Part of a small language model's weights.
Size: width 256, MLP 1024 GELU.
Each number is 200 + 40 x the weight over its row's rms, rounded and kept within 0 to 999. Layers, rows and columns count from 0. The size before them is the row's rms in percent of the matrix's.

# layer 3 MLP up, 1024x256, rms 0.0639, rows 555-582, columns 0-127
096,282,273,160,170,211,235,237,160,184,218,197,266,179,205,141,211,154,178,117,160,136,216,238,172,221,224,209,194,232,245,132,193,175,198,247,170,157,292,257,266,204,192,167,174,229,252,179,247,235,169,183,215,193,240,207,235,240,137,245,290,219,187,227,151,172,250,223,209,144,187,207,189,220,219,256,223,262,156,192,207,149,208,171,198,132,186,199,206,219,162,207,287,198,211,177,254,162,264,175,206,139,205,138,200,222,208,177,178,256,166,203,287,120,223,208,187,179,325,199,172,247,236,202,219,156,139,136,236
099,194,164,209,229,220,216,184,121,186,231,222,134,200,168,234,165,275,235,123,133,182,203,182,199,206,95,158,223,121,206,234,240,135,213,179,249,202,201,220,140,210,192,193,195,192,176,222,164,218,197,191,96,212,264,191,250,217,192,113,217,238,159,131,185,189,202,231,244,111,214,237,235,178,200,240,190,206,162,175,190,180,249,177,185,182,175,265,110,245,153,251,222,214,246,266,251,292,177,251,210,226,242,127,222,262,271,213,234,206,214,230,164,134,231,179,221,180,257,211,168,119,275,144,140,233,203,230,204
101,208,107,245,279,223,223,155,168,138,248,213,196,212,166,251,199,237,165,179,204,160,207,233,234,208,196,257,141,216,270,207,159,198,260,188,214,259,221,112,279,243,151,156,151,113,185,262,199,217,184,185,140,232,146,241,225,250,254,217,200,189,147,188,168,279,217,225,256,179,186,227,209,185,201,189,231,223,182,251,122,147,228,184,238,224,223,264,194,179,118,148,215,236,160,230,257,216,264,211,208,278,179,195,203,246,82,245,160,161,170,227,192,186,187,197,240,226,226,151,174,175,270,172,144,268,209,190,237
095,181,165,196,189,186,115,172,197,280,204,205,224,225,196,203,181,279,166,216,149,224,201,149,171,125,131,133,167,264,202,176,192,180,195,310,158,163,155,182,218,154,208,216,227,225,242,180,196,247,204,116,220,204,150,171,203,149,191,178,213,207,225,213,152,225,196,288,193,83,234,187,227,233,153,185,205,159,169,235,150,150,177,213,203,170,214,141,151,192,248,161,203,239,225,230,170,209,152,152,221,248,216,207,231,184,162,226,243,152,153,248,119,101,223,191,230,126,227,226,251,188,153,232,178,207,257,185,245
109,203,202,184,186,250,205,280,245,170,217,243,196,196,213,226,219,130,205,148,171,180,216,204,157,213,289,242,246,114,217,131,223,177,211,171,185,212,249,181,154,274,205,232,197,181,235,186,227,222,228,219,204,283,156,146,183,204,164,199,217,105,259,198,179,219,207,138,176,210,224,193,194,230,197,220,151,225,108,231,266,190,192,201,184,153,180,132,196,252,168,256,209,232,278,187,279,172,190,188,211,239,201,166,218,179,193,187,162,161,320,231,151,220,214,185,218,237,226,207,143,201,241,222,212,175,273,180,201
089,195,196,161,241,206,207,173,147,154,188,155,186,235,127,182,262,219,250,176,267,182,236,245,208,187,224,165,215,163,160,264,192,142,233,120,235,236,174,160,197,267,249,164,183,242,198,261,191,210,254,184,161,191,251,195,267,234,201,174,217,176,180,216,272,213,218,170,126,241,194,179,189,187,148,184,215,276,190,205,184,179,336,185,177,231,210,218,199,182,170,196,227,184,196,175,191,158,187,173,201,183,165,184,187,161,198,165,187,288,194,255,197,141,262,183,168,202,218,167,103,213,219,180,172,119,235,191,295
095,267,138,260,197,215,236,216,167,146,184,189,204,171,259,195,216,186,194,168,189,223,225,209,222,200,148,189,168,214,212,130,132,149,195,259,145,210,135,205,227,196,159,173,225,169,165,149,249,193,151,262,179,199,139,203,96,220,186,233,217,141,288,174,136,251,248,250,210,269,197,159,197,193,238,228,220,208,197,234,174,165,196,181,223,213,234,232,160,254,236,146,150,275,260,202,186,182,205,262,172,157,233,146,154,210,266,161,171,223,259,184,292,124,187,148,170,262,303,178,252,202,246,184,194,214,190,184,146
109,247,170,237,183,192,210,210,172,173,180,151,188,228,230,166,158,206,256,239,234,240,156,164,229,231,166,159,181,184,197,216,175,183,199,223,196,197,258,277,197,233,160,149,200,213,232,201,217,101,190,217,191,205,240,264,269,178,204,155,207,215,239,223,200,183,206,254,257,217,219,107,265,174,159,178,183,194,190,186,234,170,273,218,186,168,129,239,129,242,134,214,252,284,212,169,233,224,236,141,292,137,190,209,190,160,195,208,177,224,223,216,256,114,163,123,185,187,213,151,211,239,247,219,218,187,200,193,175
098,245,278,224,262,200,129,233,244,248,220,188,142,146,208,262,221,228,209,213,214,200,233,174,222,160,159,160,143,177,155,171,175,138,138,292,260,175,255,230,202,215,180,223,223,200,252,277,185,181,244,196,154,187,146,177,193,221,269,128,259,224,184,170,120,215,244,215,194,170,248,142,226,222,82,200,167,273,225,176,178,198,147,132,225,132,218,180,199,196,176,200,200,252,247,196,224,211,103,217,254,248,186,131,218,213,198,249,203,220,245,184,211,185,181,177,201,218,232,186,158,215,206,246,159,163,237,125,286
103,266,95,213,200,117,222,186,62,187,112,220,212,235,189,248,212,244,204,246,170,175,201,241,236,214,221,184,175,175,192,244,160,234,238,196,147,261,236,236,221,149,217,144,139,200,225,190,256,155,201,197,200,200,235,228,193,148,227,217,236,206,219,295,191,276,193,249,197,158,103,124,314,165,160,204,236,238,216,234,176,233,211,226,225,141,185,211,188,209,194,187,228,184,244,181,238,280,186,246,191,192,192,197,229,194,186,148,167,238,176,226,187,171,193,171,220,181,237,201,163,182,247,248,164,203,242,213,195
100,191,184,235,228,202,231,84,121,237,250,246,263,239,155,126,191,150,203,139,204,173,203,283,187,94,171,215,116,240,158,169,215,170,190,186,250,199,153,224,251,184,186,153,219,239,169,182,217,191,211,121,146,131,184,148,189,180,197,260,222,238,156,250,180,181,284,217,221,194,211,165,198,217,219,183,252,205,214,207,191,173,179,211,209,160,218,221,216,216,193,212,210,242,147,220,210,207,168,195,194,192,102,159,196,183,161,248,221,183,204,229,244,256,146,145,225,209,264,179,243,193,226,218,158,212,254,252,149
093,208,212,191,196,170,212,130,197,189,233,295,169,177,206,80,254,251,218,203,141,317,165,229,170,236,189,255,209,228,108,238,140,226,189,196,113,171,215,191,261,148,133,225,210,162,195,156,174,229,201,155,271,205,173,195,159,192,79,284,181,157,220,196,120,200,255,161,174,212,228,240,162,233,223,178,170,170,207,207,269,240,217,182,246,279,223,190,182,224,179,236,170,250,227,159,148,215,261,154,175,122,158,189,210,207,186,140,170,242,169,183,139,202,240,167,256,268,226,205,219,211,289,196,141,178,204,150,210
104,177,178,211,210,147,191,217,160,295,182,213,194,163,141,180,186,222,234,190,149,220,226,229,211,110,210,234,150,179,198,208,205,162,177,296,210,177,168,192,267,200,260,223,147,163,146,169,204,139,165,189,193,191,198,135,201,163,232,216,243,166,182,207,211,237,201,187,229,208,256,163,218,223,181,162,216,239,257,231,217,237,258,178,255,197,178,263,191,216,246,232,195,199,225,172,188,201,214,200,136,155,182,209,245,127,128,146,239,117,250,212,168,277,238,172,240,151,268,272,214,273,196,249,169,210,262,143,258
100,202,178,198,164,261,222,143,245,173,267,210,287,247,177,202,177,191,209,186,226,252,189,200,155,198,251,196,226,183,229,201,152,179,236,217,136,190,154,175,236,188,238,188,225,219,185,271,240,181,228,230,202,162,109,157,173,229,168,146,273,139,162,286,218,117,197,180,208,230,184,257,237,255,207,214,127,226,209,257,252,186,227,201,196,247,211,290,206,165,178,170,151,238,286,195,175,158,220,191,217,208,194,227,162,118,167,269,190,139,176,245,122,162,205,215,193,256,263,169,240,178,204,215,146,204,170,248,276
102,231,191,133,182,177,310,178,211,126,230,225,174,208,230,176,221,202,284,227,134,264,170,224,174,164,176,219,271,193,194,160,210,200,193,202,229,204,200,186,237,196,151,181,202,212,195,177,216,155,215,206,204,182,195,209,160,134,225,258,193,179,199,213,190,111,195,125,232,124,303,176,189,232,210,128,196,258,211,181,258,202,177,180,245,188,181,172,194,185,148,206,223,192,229,200,232,231,135,116,189,239,175,219,194,191,131,202,155,277,180,220,161,169,214,179,216,201,230,207,201,200,243,198,169,243,216,186,160
104,242,260,230,223,202,160,254,224,195,273,214,107,208,241,200,265,226,270,217,171,178,155,186,154,229,198,191,195,177,173,304,228,165,128,158,291,163,245,246,216,272,200,174,196,144,230,199,175,158,213,142,181,251,167,158,210,194,86,185,254,165,254,179,175,152,204,190,114,134,226,213,187,266,245,258,209,124,143,192,163,210,184,194,192,130,228,190,205,132,166,200,178,133,215,187,179,167,241,229,239,128,190,156,185,164,157,148,160,233,185,253,220,184,208,167,235,220,203,204,208,199,209,230,171,179,175,268,240
101,255,194,274,200,200,178,209,138,188,148,207,186,263,232,251,212,144,200,145,108,202,214,204,248,172,203,204,202,191,169,136,168,198,163,284,186,239,176,175,207,182,166,128,163,265,252,193,254,207,225,197,168,162,236,248,209,167,238,259,193,214,199,278,236,275,182,138,126,120,173,160,258,302,226,161,230,198,155,189,177,134,157,241,232,163,206,163,156,148,136,217,223,183,212,274,212,311,197,214,202,160,168,181,185,234,165,193,178,258,217,199,307,167,250,241,216,200,251,196,233,160,276,186,210,206,132,237,219
092,202,235,165,275,220,240,252,137,168,196,156,271,195,152,114,185,200,331,217,212,184,242,284,247,154,149,234,202,237,250,219,150,212,229,163,182,183,194,233,216,201,178,171,154,217,182,151,237,206,260,172,170,258,226,255,221,193,150,161,208,203,253,176,167,196,271,145,172,181,188,213,207,234,111,211,236,169,231,245,135,119,202,176,187,163,199,173,194,212,202,176,191,184,222,242,136,178,234,203,246,135,192,153,152,175,148,186,205,120,228,197,210,159,147,191,206,237,193,128,259,162,226,167,124,177,188,201,280
105,225,181,258,167,152,198,216,176,161,169,204,148,209,184,254,193,231,221,192,193,184,188,154,178,120,184,192,146,171,184,196,225,175,186,211,204,222,149,178,179,200,196,175,177,203,144,207,322,142,177,171,220,191,214,232,96,141,201,217,205,177,224,248,184,220,198,191,230,225,184,162,229,202,108,207,220,212,202,195,265,153,196,171,243,137,149,248,178,202,176,267,201,229,142,250,320,267,137,226,172,191,211,155,244,143,213,219,171,233,195,189,227,221,158,186,217,222,218,205,269,266,187,215,241,273,196,211,158
110,199,179,218,273,213,125,220,183,185,197,176,202,217,211,251,187,214,228,170,250,179,168,178,232,169,143,218,162,155,190,309,233,213,186,180,181,196,262,195,223,102,222,197,152,222,223,238,218,240,241,194,229,300,192,194,183,239,168,242,255,214,183,238,152,97,239,172,124,161,230,172,192,199,157,219,190,166,189,260,160,209,271,222,193,173,78,189,225,160,206,181,187,251,234,189,235,211,207,151,225,185,121,138,277,135,215,190,200,205,223,221,209,190,228,197,237,210,153,219,232,140,168,210,164,177,162,198,234
097,238,185,221,194,177,246,202,188,145,229,240,148,207,195,199,264,227,186,198,253,172,130,169,185,165,223,184,192,204,199,139,183,221,157,201,186,264,234,163,191,163,210,186,154,182,186,179,316,225,173,227,215,202,230,179,190,184,122,204,211,137,206,275,160,215,197,136,175,179,195,145,202,186,255,254,177,111,178,226,237,145,218,148,165,150,218,259,196,199,154,138,222,211,207,224,172,219,161,114,217,252,154,183,204,138,220,179,166,229,228,215,282,155,246,169,204,282,239,128,194,234,271,230,197,291,167,173,193
096,226,268,159,295,183,179,183,139,139,172,220,131,204,146,151,160,213,303,220,124,138,173,206,233,169,230,137,198,87,183,178,240,152,260,194,245,226,191,176,144,218,233,106,248,158,199,208,210,223,184,217,102,222,236,137,266,211,143,277,160,156,210,204,223,217,143,207,261,206,188,224,143,202,238,169,247,197,201,180,241,252,259,220,154,171,212,154,143,218,264,168,188,210,210,140,119,228,204,181,194,184,224,214,198,179,204,181,205,235,126,248,209,222,186,249,188,231,253,219,183,237,229,210,222,192,261,201,211
108,184,227,265,220,228,129,238,163,213,225,221,245,196,262,226,190,261,267,235,169,222,174,190,187,161,172,165,292,138,139,210,174,214,127,249,194,238,274,244,225,187,233,176,198,183,187,223,242,238,287,117,147,204,188,203,196,145,168,197,252,162,207,137,153,185,249,180,150,133,212,155,248,239,176,239,236,185,150,224,170,144,257,221,179,247,237,212,149,218,179,187,242,249,156,227,181,266,285,227,224,193,113,194,234,188,218,194,194,164,108,240,188,194,118,185,228,171,239,140,206,250,272,185,189,187,301,215,190
104,224,207,162,218,137,193,152,239,221,218,154,193,129,169,264,188,254,164,128,205,164,248,194,172,125,142,135,157,161,174,210,158,214,201,205,265,236,166,151,204,172,175,226,168,164,181,193,293,263,213,237,210,192,253,164,175,143,186,160,184,174,209,230,165,206,154,198,180,218,264,217,185,227,144,181,191,231,215,198,239,158,241,165,204,154,209,228,170,164,258,191,232,178,203,216,158,221,213,234,213,200,97,174,251,195,131,221,124,102,224,168,219,141,176,231,213,285,211,228,148,218,199,243,179,225,263,165,176
105,177,237,227,207,189,279,166,111,221,145,191,147,139,123,202,217,245,235,175,209,223,240,200,208,197,196,224,129,162,185,212,227,181,196,157,222,204,121,269,182,156,259,239,203,252,156,228,275,179,206,209,215,183,211,191,147,177,259,205,256,180,175,245,184,236,208,237,130,145,205,118,262,164,224,236,172,194,249,193,175,158,297,151,231,217,206,236,154,183,236,178,176,295,120,214,136,233,180,175,194,194,177,153,197,212,208,165,259,203,262,277,213,199,200,197,228,260,218,164,297,150,189,221,180,130,198,156,198
099,263,195,227,170,243,156,204,254,192,200,176,234,165,162,155,278,152,275,201,206,132,119,228,188,174,206,274,160,223,207,224,224,168,187,207,184,255,217,150,204,225,172,235,229,150,296,176,161,184,192,133,203,178,148,199,191,172,145,186,207,136,229,183,191,145,225,234,195,241,232,181,165,223,158,315,287,196,199,211,158,180,219,226,243,155,224,200,194,147,204,216,224,171,295,228,247,192,276,234,235,209,185,173,209,156,148,139,203,237,143,254,176,210,249,177,243,239,227,214,188,241,196,218,204,171,211,191,224
106,217,225,190,183,209,224,208,197,240,233,215,221,165,175,257,185,190,284,155,175,267,189,234,231,173,187,147,265,134,257,241,190,173,131,209,178,205,170,215,257,220,187,150,195,214,184,246,251,209,115,256,244,214,182,176,197,243,135,215,197,188,224,233,166,193,224,207,222,193,222,208,177,168,164,170,151,192,200,223,229,247,220,175,229,242,116,195,118,201,190,207,203,227,163,234,175,198,202,105,251,212,134,163,189,194,238,221,130,124,216,286,259,232,254,264,203,185,210,147,196,197,176,225,111,176,205,175,232
103,234,132,183,239,197,210,231,206,212,193,255,209,137,232,150,219,224,195,228,152,206,289,155,211,124,111,177,184,160,154,284,200,223,212,263,179,192,208,162,218,185,240,133,179,159,118,308,228,132,257,260,178,138,201,224,173,226,202,202,216,175,239,269,139,253,217,172,191,174,222,233,188,297,214,299,155,143,248,179,179,161,209,179,260,214,201,178,179,196,185,170,178,238,172,139,198,213,148,207,198,247,174,114,161,197,192,258,213,149,225,208,207,177,270,194,239,199,213,169,178,248,226,200,176,164,279,222,233
# layer 3 MLP down (transposed), 1024x256, rms 0.0628, rows 555-581, columns 0-127
091,190,171,207,210,182,170,183,219,231,305,193,92,242,153,265,245,224,241,239,201,199,220,124,199,154,177,217,178,226,147,237,209,100,168,170,225,147,239,127,167,183,226,225,198,191,218,220,142,220,204,299,163,223,227,137,166,203,294,209,162,175,220,186,211,183,200,149,268,234,254,184,183,144,219,190,262,202,163,195,241,251,208,212,199,173,170,261,219,196,195,231,127,201,224,231,183,222,207,250,213,214,163,206,250,177,139,225,227,94,238,181,126,158,248,170,204,190,179,184,243,124,179,264,142,176,245,221,210
090,180,200,198,185,183,185,243,253,264,192,221,188,200,235,218,265,123,242,213,254,151,234,134,200,183,237,197,199,225,171,158,155,189,161,221,179,198,146,194,226,165,224,207,227,153,276,167,274,185,225,206,189,154,139,194,165,165,238,251,182,232,131,308,241,190,186,214,132,249,246,228,224,226,187,150,227,230,220,180,162,261,142,218,226,201,212,92,223,209,217,181,152,141,208,171,238,135,163,135,237,196,187,270,285,132,177,222,229,160,171,163,218,160,269,127,140,256,203,171,183,315,218,257,269,112,187,139,172
093,213,288,189,140,251,176,212,172,194,179,180,207,202,220,215,222,173,261,154,181,236,211,201,177,158,180,146,257,175,189,223,226,151,178,209,209,126,169,202,140,160,214,263,202,249,128,87,224,257,242,244,233,192,260,223,128,146,143,196,253,186,235,124,168,181,171,193,171,182,237,260,252,206,234,215,143,184,262,191,253,208,224,241,173,205,199,176,153,224,223,240,205,209,175,159,161,136,172,197,207,134,231,125,161,140,189,238,246,257,179,261,316,182,178,209,213,191,221,232,198,202,196,166,153,171,177,228,200
099,264,188,161,178,191,222,164,176,192,180,216,209,133,226,232,178,169,300,191,208,219,202,242,233,232,267,266,226,161,216,220,177,141,193,143,232,278,231,221,215,147,193,172,210,162,164,175,184,184,211,239,159,225,216,199,170,167,159,206,250,188,182,185,275,180,157,210,182,233,212,173,264,164,170,205,235,186,190,203,238,234,146,209,161,224,175,236,277,180,265,238,190,167,224,202,219,159,274,190,233,217,213,189,141,237,169,195,161,203,219,248,264,287,188,206,179,242,166,173,216,193,250,116,161,159,193,182,222
107,150,204,217,230,152,194,82,170,215,160,127,232,240,205,75,155,279,189,258,232,162,220,237,185,175,117,172,142,264,203,182,179,242,248,193,138,203,171,230,227,149,211,173,244,231,159,204,135,145,193,183,192,164,146,253,272,240,290,217,257,289,136,155,170,146,183,255,217,257,184,211,204,208,206,198,214,162,306,200,181,150,200,229,261,273,188,192,199,125,235,170,215,255,215,203,145,261,232,195,184,182,238,162,247,264,222,194,257,206,141,206,194,205,157,271,283,164,266,212,206,206,187,149,178,260,143,205,200
085,184,192,223,160,187,216,228,266,218,227,256,136,154,238,234,188,153,141,205,141,227,167,130,140,193,135,275,181,245,197,138,156,251,196,201,211,167,187,215,132,167,161,222,220,163,228,185,235,169,219,255,159,206,173,252,160,178,165,237,227,187,196,207,150,220,101,244,229,185,193,197,205,228,199,254,241,155,206,219,263,272,133,235,193,194,179,176,155,130,233,209,159,235,290,226,224,204,149,198,219,220,195,186,209,207,217,200,218,135,197,193,183,213,241,173,120,160,222,214,248,176,156,201,210,238,224,187,143
089,142,239,159,228,197,166,162,175,221,212,178,137,205,153,149,186,160,176,192,183,198,222,183,209,175,123,225,236,242,146,260,222,119,207,187,233,157,270,160,265,210,158,227,194,181,270,206,170,205,263,217,197,163,278,250,262,195,216,139,224,216,232,213,240,244,206,129,138,164,215,219,146,229,244,127,171,202,130,178,226,163,134,251,117,188,164,147,167,206,170,232,288,154,155,194,240,219,188,200,157,137,181,205,207,141,167,201,197,190,202,119,173,265,233,174,184,209,163,257,117,176,190,215,164,244,211,207,194
106,117,233,244,217,214,204,99,237,276,216,233,221,161,196,247,229,162,164,193,275,190,227,225,192,201,180,156,202,155,215,159,233,186,132,176,244,148,223,191,222,139,211,200,192,184,182,195,176,229,214,180,228,166,166,183,182,192,224,217,200,218,144,195,219,227,262,207,168,144,148,182,182,174,287,219,190,178,208,302,227,210,163,255,198,274,187,181,167,167,199,145,239,204,173,265,231,228,170,243,204,174,203,165,160,173,211,272,203,104,150,157,269,290,243,215,114,165,180,251,218,207,191,244,257,186,150,256,188
098,247,132,197,175,182,253,135,251,146,187,214,229,291,139,139,244,205,267,178,157,205,136,259,178,271,231,214,244,188,186,178,230,266,258,134,147,188,145,294,191,240,202,126,149,187,212,222,246,189,184,206,170,237,167,239,206,142,136,279,138,200,229,238,211,166,180,169,217,274,238,176,156,231,256,184,223,129,153,152,192,232,230,184,217,209,174,175,147,179,125,124,207,180,222,247,264,235,315,205,155,249,149,233,147,146,215,171,184,216,224,210,216,210,150,199,241,252,193,176,208,167,249,178,205,176,190,205,198
098,243,182,251,206,213,221,221,216,173,223,226,242,173,224,211,167,196,191,170,185,175,175,193,159,249,198,164,173,113,181,219,153,199,169,289,232,159,197,216,246,275,199,288,241,224,152,194,238,221,194,190,208,220,123,162,208,170,218,182,211,182,191,105,145,141,232,203,220,173,198,238,195,242,267,145,198,242,140,139,195,132,198,240,191,195,190,143,197,195,235,246,195,257,189,182,204,178,203,161,189,214,178,184,196,202,230,172,252,218,215,150,268,169,253,205,170,219,144,240,200,180,169,238,320,167,247,219,203
102,216,252,160,208,211,311,164,228,155,165,221,199,220,220,288,180,274,226,253,166,206,200,204,258,234,215,157,223,211,236,242,254,201,186,122,172,123,188,174,195,170,235,257,172,167,114,198,206,195,218,208,228,225,181,179,212,207,202,207,142,182,174,223,179,212,187,119,259,226,192,206,213,232,179,225,171,197,183,227,230,170,286,182,164,200,234,174,219,155,258,156,242,175,227,238,171,232,189,221,205,153,246,204,189,172,144,156,135,269,212,223,222,253,237,222,224,137,201,148,206,155,184,187,221,170,139,270,192
092,131,188,232,145,238,177,281,221,242,214,119,245,166,203,279,210,170,183,180,190,135,189,223,197,196,223,143,180,214,297,108,228,222,186,247,216,175,185,226,140,244,268,123,211,175,205,252,267,191,274,167,158,176,241,184,180,179,262,167,193,120,158,221,140,167,134,288,212,180,218,155,286,127,138,286,182,191,192,119,126,181,199,181,149,139,130,246,197,209,163,167,241,147,213,197,283,250,138,207,188,223,216,174,183,298,176,210,237,130,191,213,194,196,249,217,235,194,177,208,186,117,152,206,159,218,201,255,202
100,206,198,168,211,209,192,189,298,115,241,322,202,224,196,282,205,215,210,166,321,218,277,125,200,220,232,189,207,163,230,230,206,169,210,167,275,220,209,212,147,161,188,253,202,215,179,213,249,252,180,194,210,243,240,270,155,194,211,203,168,139,222,170,192,180,193,191,193,214,105,237,141,244,185,176,238,188,177,177,172,155,150,266,213,244,164,209,167,209,172,215,208,242,108,201,191,120,176,167,219,199,194,209,153,208,326,228,217,280,127,214,163,193,192,212,189,184,183,154,229,198,215,176,221,207,148,174,249
094,195,252,168,180,187,208,202,217,172,169,199,153,155,178,212,223,184,116,186,177,190,217,150,234,159,244,222,110,234,225,179,244,211,200,219,217,211,242,269,155,225,150,168,245,200,184,194,214,251,144,145,185,220,229,238,174,232,242,233,206,238,223,111,223,227,193,210,237,247,248,199,182,248,218,219,201,162,170,117,175,158,181,233,215,173,123,103,165,128,180,285,226,188,197,183,205,239,164,273,196,158,231,230,286,319,251,174,236,174,229,168,232,183,195,273,184,212,209,187,159,181,177,211,335,215,247,145,157
094,137,207,233,224,157,115,140,205,253,228,159,249,223,179,182,171,187,149,110,204,152,219,208,188,150,215,185,80,238,221,140,166,214,173,186,154,222,122,150,131,220,215,211,198,171,232,242,209,142,244,194,209,202,172,194,268,270,201,151,221,186,200,176,197,278,186,194,169,288,116,195,260,205,183,200,175,169,234,289,204,80,199,257,240,194,190,226,200,162,196,160,166,181,199,173,185,243,216,234,213,232,162,167,198,169,214,223,187,193,224,223,186,251,163,198,183,159,132,122,266,205,200,193,225,201,227,107,204
098,246,166,187,205,242,177,228,232,135,155,182,179,203,177,234,175,155,230,199,202,228,240,211,198,197,217,159,226,228,234,148,210,152,158,221,111,223,222,224,217,141,230,176,217,146,151,182,178,236,140,232,228,166,234,275,190,164,194,170,183,260,202,174,240,274,191,191,267,218,154,172,145,220,168,164,238,239,218,169,206,235,216,191,207,246,193,191,140,169,156,266,232,218,177,176,219,210,226,259,197,187,164,292,230,215,224,252,181,119,132,152,177,234,159,221,242,156,263,157,191,195,225,234,205,256,180,179,189
096,174,225,138,240,222,159,176,200,170,214,204,196,197,169,126,226,255,234,191,225,239,161,253,149,215,267,214,198,210,244,191,223,185,253,189,145,182,217,231,209,237,244,200,154,152,210,230,192,138,200,231,196,207,191,131,147,187,157,138,193,209,166,192,219,208,241,196,278,126,231,185,162,121,158,208,134,196,246,213,246,259,145,100,183,244,147,232,224,193,206,184,227,245,236,177,205,149,196,170,213,289,110,235,252,221,270,220,235,160,138,189,148,275,237,209,117,230,217,224,198,233,184,252,174,180,260,207,217
089,226,182,216,146,195,187,235,229,164,285,189,136,199,241,258,189,203,172,173,214,240,209,228,113,269,204,212,157,173,128,210,195,202,180,259,178,232,222,150,219,154,173,250,253,160,221,205,213,227,179,309,136,203,237,175,157,183,163,188,231,166,146,231,177,228,178,174,227,202,241,167,229,196,236,158,180,164,189,180,226,220,161,225,179,270,149,145,220,173,247,205,208,226,172,193,226,206,116,202,163,275,166,226,252,128,199,190,142,220,170,174,198,212,232,248,190,185,226,250,121,188,158,269,290,235,227,166,193
102,150,234,172,220,134,91,256,173,212,221,218,217,226,296,149,226,181,180,235,163,218,225,94,196,234,155,159,169,246,247,138,156,245,229,223,218,172,216,203,167,176,138,271,223,209,209,219,163,183,194,257,151,213,221,205,280,224,313,255,184,160,247,192,188,187,235,169,170,186,122,154,223,224,194,190,241,241,218,175,221,139,140,166,291,244,189,194,187,216,222,218,221,164,244,203,189,207,218,91,201,123,230,201,180,221,218,117,139,172,179,189,193,194,170,238,186,239,214,243,189,249,191,172,206,180,207,224,167
106,293,197,187,185,229,256,161,218,198,242,148,235,209,210,188,136,103,156,187,189,164,249,200,221,231,127,220,215,259,226,222,158,203,221,196,181,116,171,134,253,222,219,164,203,208,245,168,270,239,177,232,214,166,199,209,201,168,131,213,227,222,214,227,232,299,155,194,185,189,166,166,179,215,138,212,238,248,229,196,195,195,184,189,266,191,305,167,217,176,191,346,252,171,210,175,154,162,219,191,215,218,102,223,237,318,237,182,120,170,188,155,215,153,223,178,174,126,174,192,175,195,232,172,132,191,147,153,177
093,192,293,192,209,182,237,209,224,257,216,194,190,210,190,252,189,215,252,282,156,187,231,249,157,151,223,169,204,223,191,199,238,207,189,216,167,170,188,228,152,262,221,207,199,221,145,212,147,171,239,165,196,180,237,170,134,236,196,188,188,278,192,119,178,195,217,204,170,199,207,291,202,233,156,84,254,225,215,142,156,197,186,211,248,256,211,133,213,210,222,193,178,187,218,201,158,170,245,232,203,223,269,227,269,209,226,175,199,198,178,169,247,204,232,295,136,105,187,234,203,179,186,198,163,152,213,186,120
091,244,210,258,164,229,189,200,236,223,204,182,216,296,169,215,194,154,206,151,280,253,209,152,184,146,205,217,134,231,197,232,200,240,105,180,141,277,163,223,291,217,145,228,183,174,145,244,243,140,250,251,242,169,231,241,179,154,251,201,209,240,214,210,183,199,265,220,115,208,167,161,314,197,162,170,260,294,190,150,216,189,246,182,222,226,161,249,127,179,230,216,146,174,206,179,175,149,131,130,226,188,188,202,159,212,185,230,171,201,248,145,187,166,218,174,206,229,216,160,239,171,198,178,265,224,210,194,233
107,142,172,211,143,138,221,173,178,203,201,211,218,219,228,191,172,178,176,113,242,185,219,258,232,212,228,134,178,223,219,232,100,255,248,232,273,211,126,227,138,199,171,113,238,192,201,142,189,143,251,198,173,175,198,242,292,255,236,185,210,216,181,182,151,184,160,223,174,256,279,148,201,166,172,130,252,151,181,205,187,216,180,222,241,206,197,196,161,153,197,227,202,229,272,186,213,169,256,163,167,169,191,200,248,199,127,216,116,128,263,202,118,254,274,206,238,188,235,258,231,212,123,151,138,229,145,220,266
104,208,169,219,193,222,211,190,244,272,181,219,211,230,298,202,153,257,206,190,190,223,193,202,172,234,225,185,202,278,268,161,135,219,109,212,132,233,275,239,145,259,208,228,165,197,247,150,193,138,191,193,166,189,260,259,204,267,323,226,241,169,202,172,179,246,172,146,205,303,149,216,228,257,187,226,194,204,254,250,208,202,233,221,219,155,157,213,223,147,192,179,160,225,168,184,236,210,242,147,211,135,237,184,166,239,199,185,175,251,176,197,258,232,229,204,139,126,231,199,231,193,238,169,261,182,172,194,296
112,252,191,251,272,170,188,213,234,269,181,173,180,194,232,195,168,172,284,205,215,210,165,273,191,235,241,221,156,161,232,96,187,237,202,256,205,235,206,223,61,186,225,227,211,226,167,256,203,160,196,238,168,208,223,166,207,235,180,215,202,192,247,233,185,179,159,199,238,295,149,190,124,230,257,229,202,165,215,87,162,211,212,212,220,194,195,92,229,175,219,220,175,182,218,145,194,276,272,204,212,197,231,181,215,135,203,162,197,157,197,240,174,161,237,244,122,170,176,192,258,145,190,200,237,212,94,165,214
092,150,135,154,180,178,187,208,178,171,254,288,251,142,175,148,209,243,132,215,179,234,283,185,207,207,160,134,177,212,151,220,227,238,201,181,188,199,159,209,199,125,212,193,169,275,209,219,239,204,234,193,186,160,267,137,201,195,250,260,238,249,144,179,265,321,166,235,146,129,220,302,273,167,212,145,179,153,213,152,197,195,171,169,233,214,207,171,133,231,259,212,204,243,240,204,208,197,177,220,172,169,209,274,221,235,266,215,243,108,159,221,184,143,219,178,185,181,194,198,196,223,234,219,193,237,240,188,185
108,241,221,159,214,251,212,205,189,224,219,300,196,140,187,236,220,191,238,224,263,149,200,210,199,218,218,183,169,262,200,288,244,209,227,145,237,219,240,266,208,204,252,312,256,153,220,160,124,208,212,197,98,194,193,304,159,172,212,211,174,200,189,115,198,219,188,171,231,259,213,237,200,248,189,279,239,200,227,259,156,174,196,204,193,192,207,189,186,251,170,181,188,250,122,216,222,176,223,230,201,199,207,243,236,254,183,221,218,247,276,175,269,177,167,206,149,247,158,205,184,131,277,178,177,206,163,179,128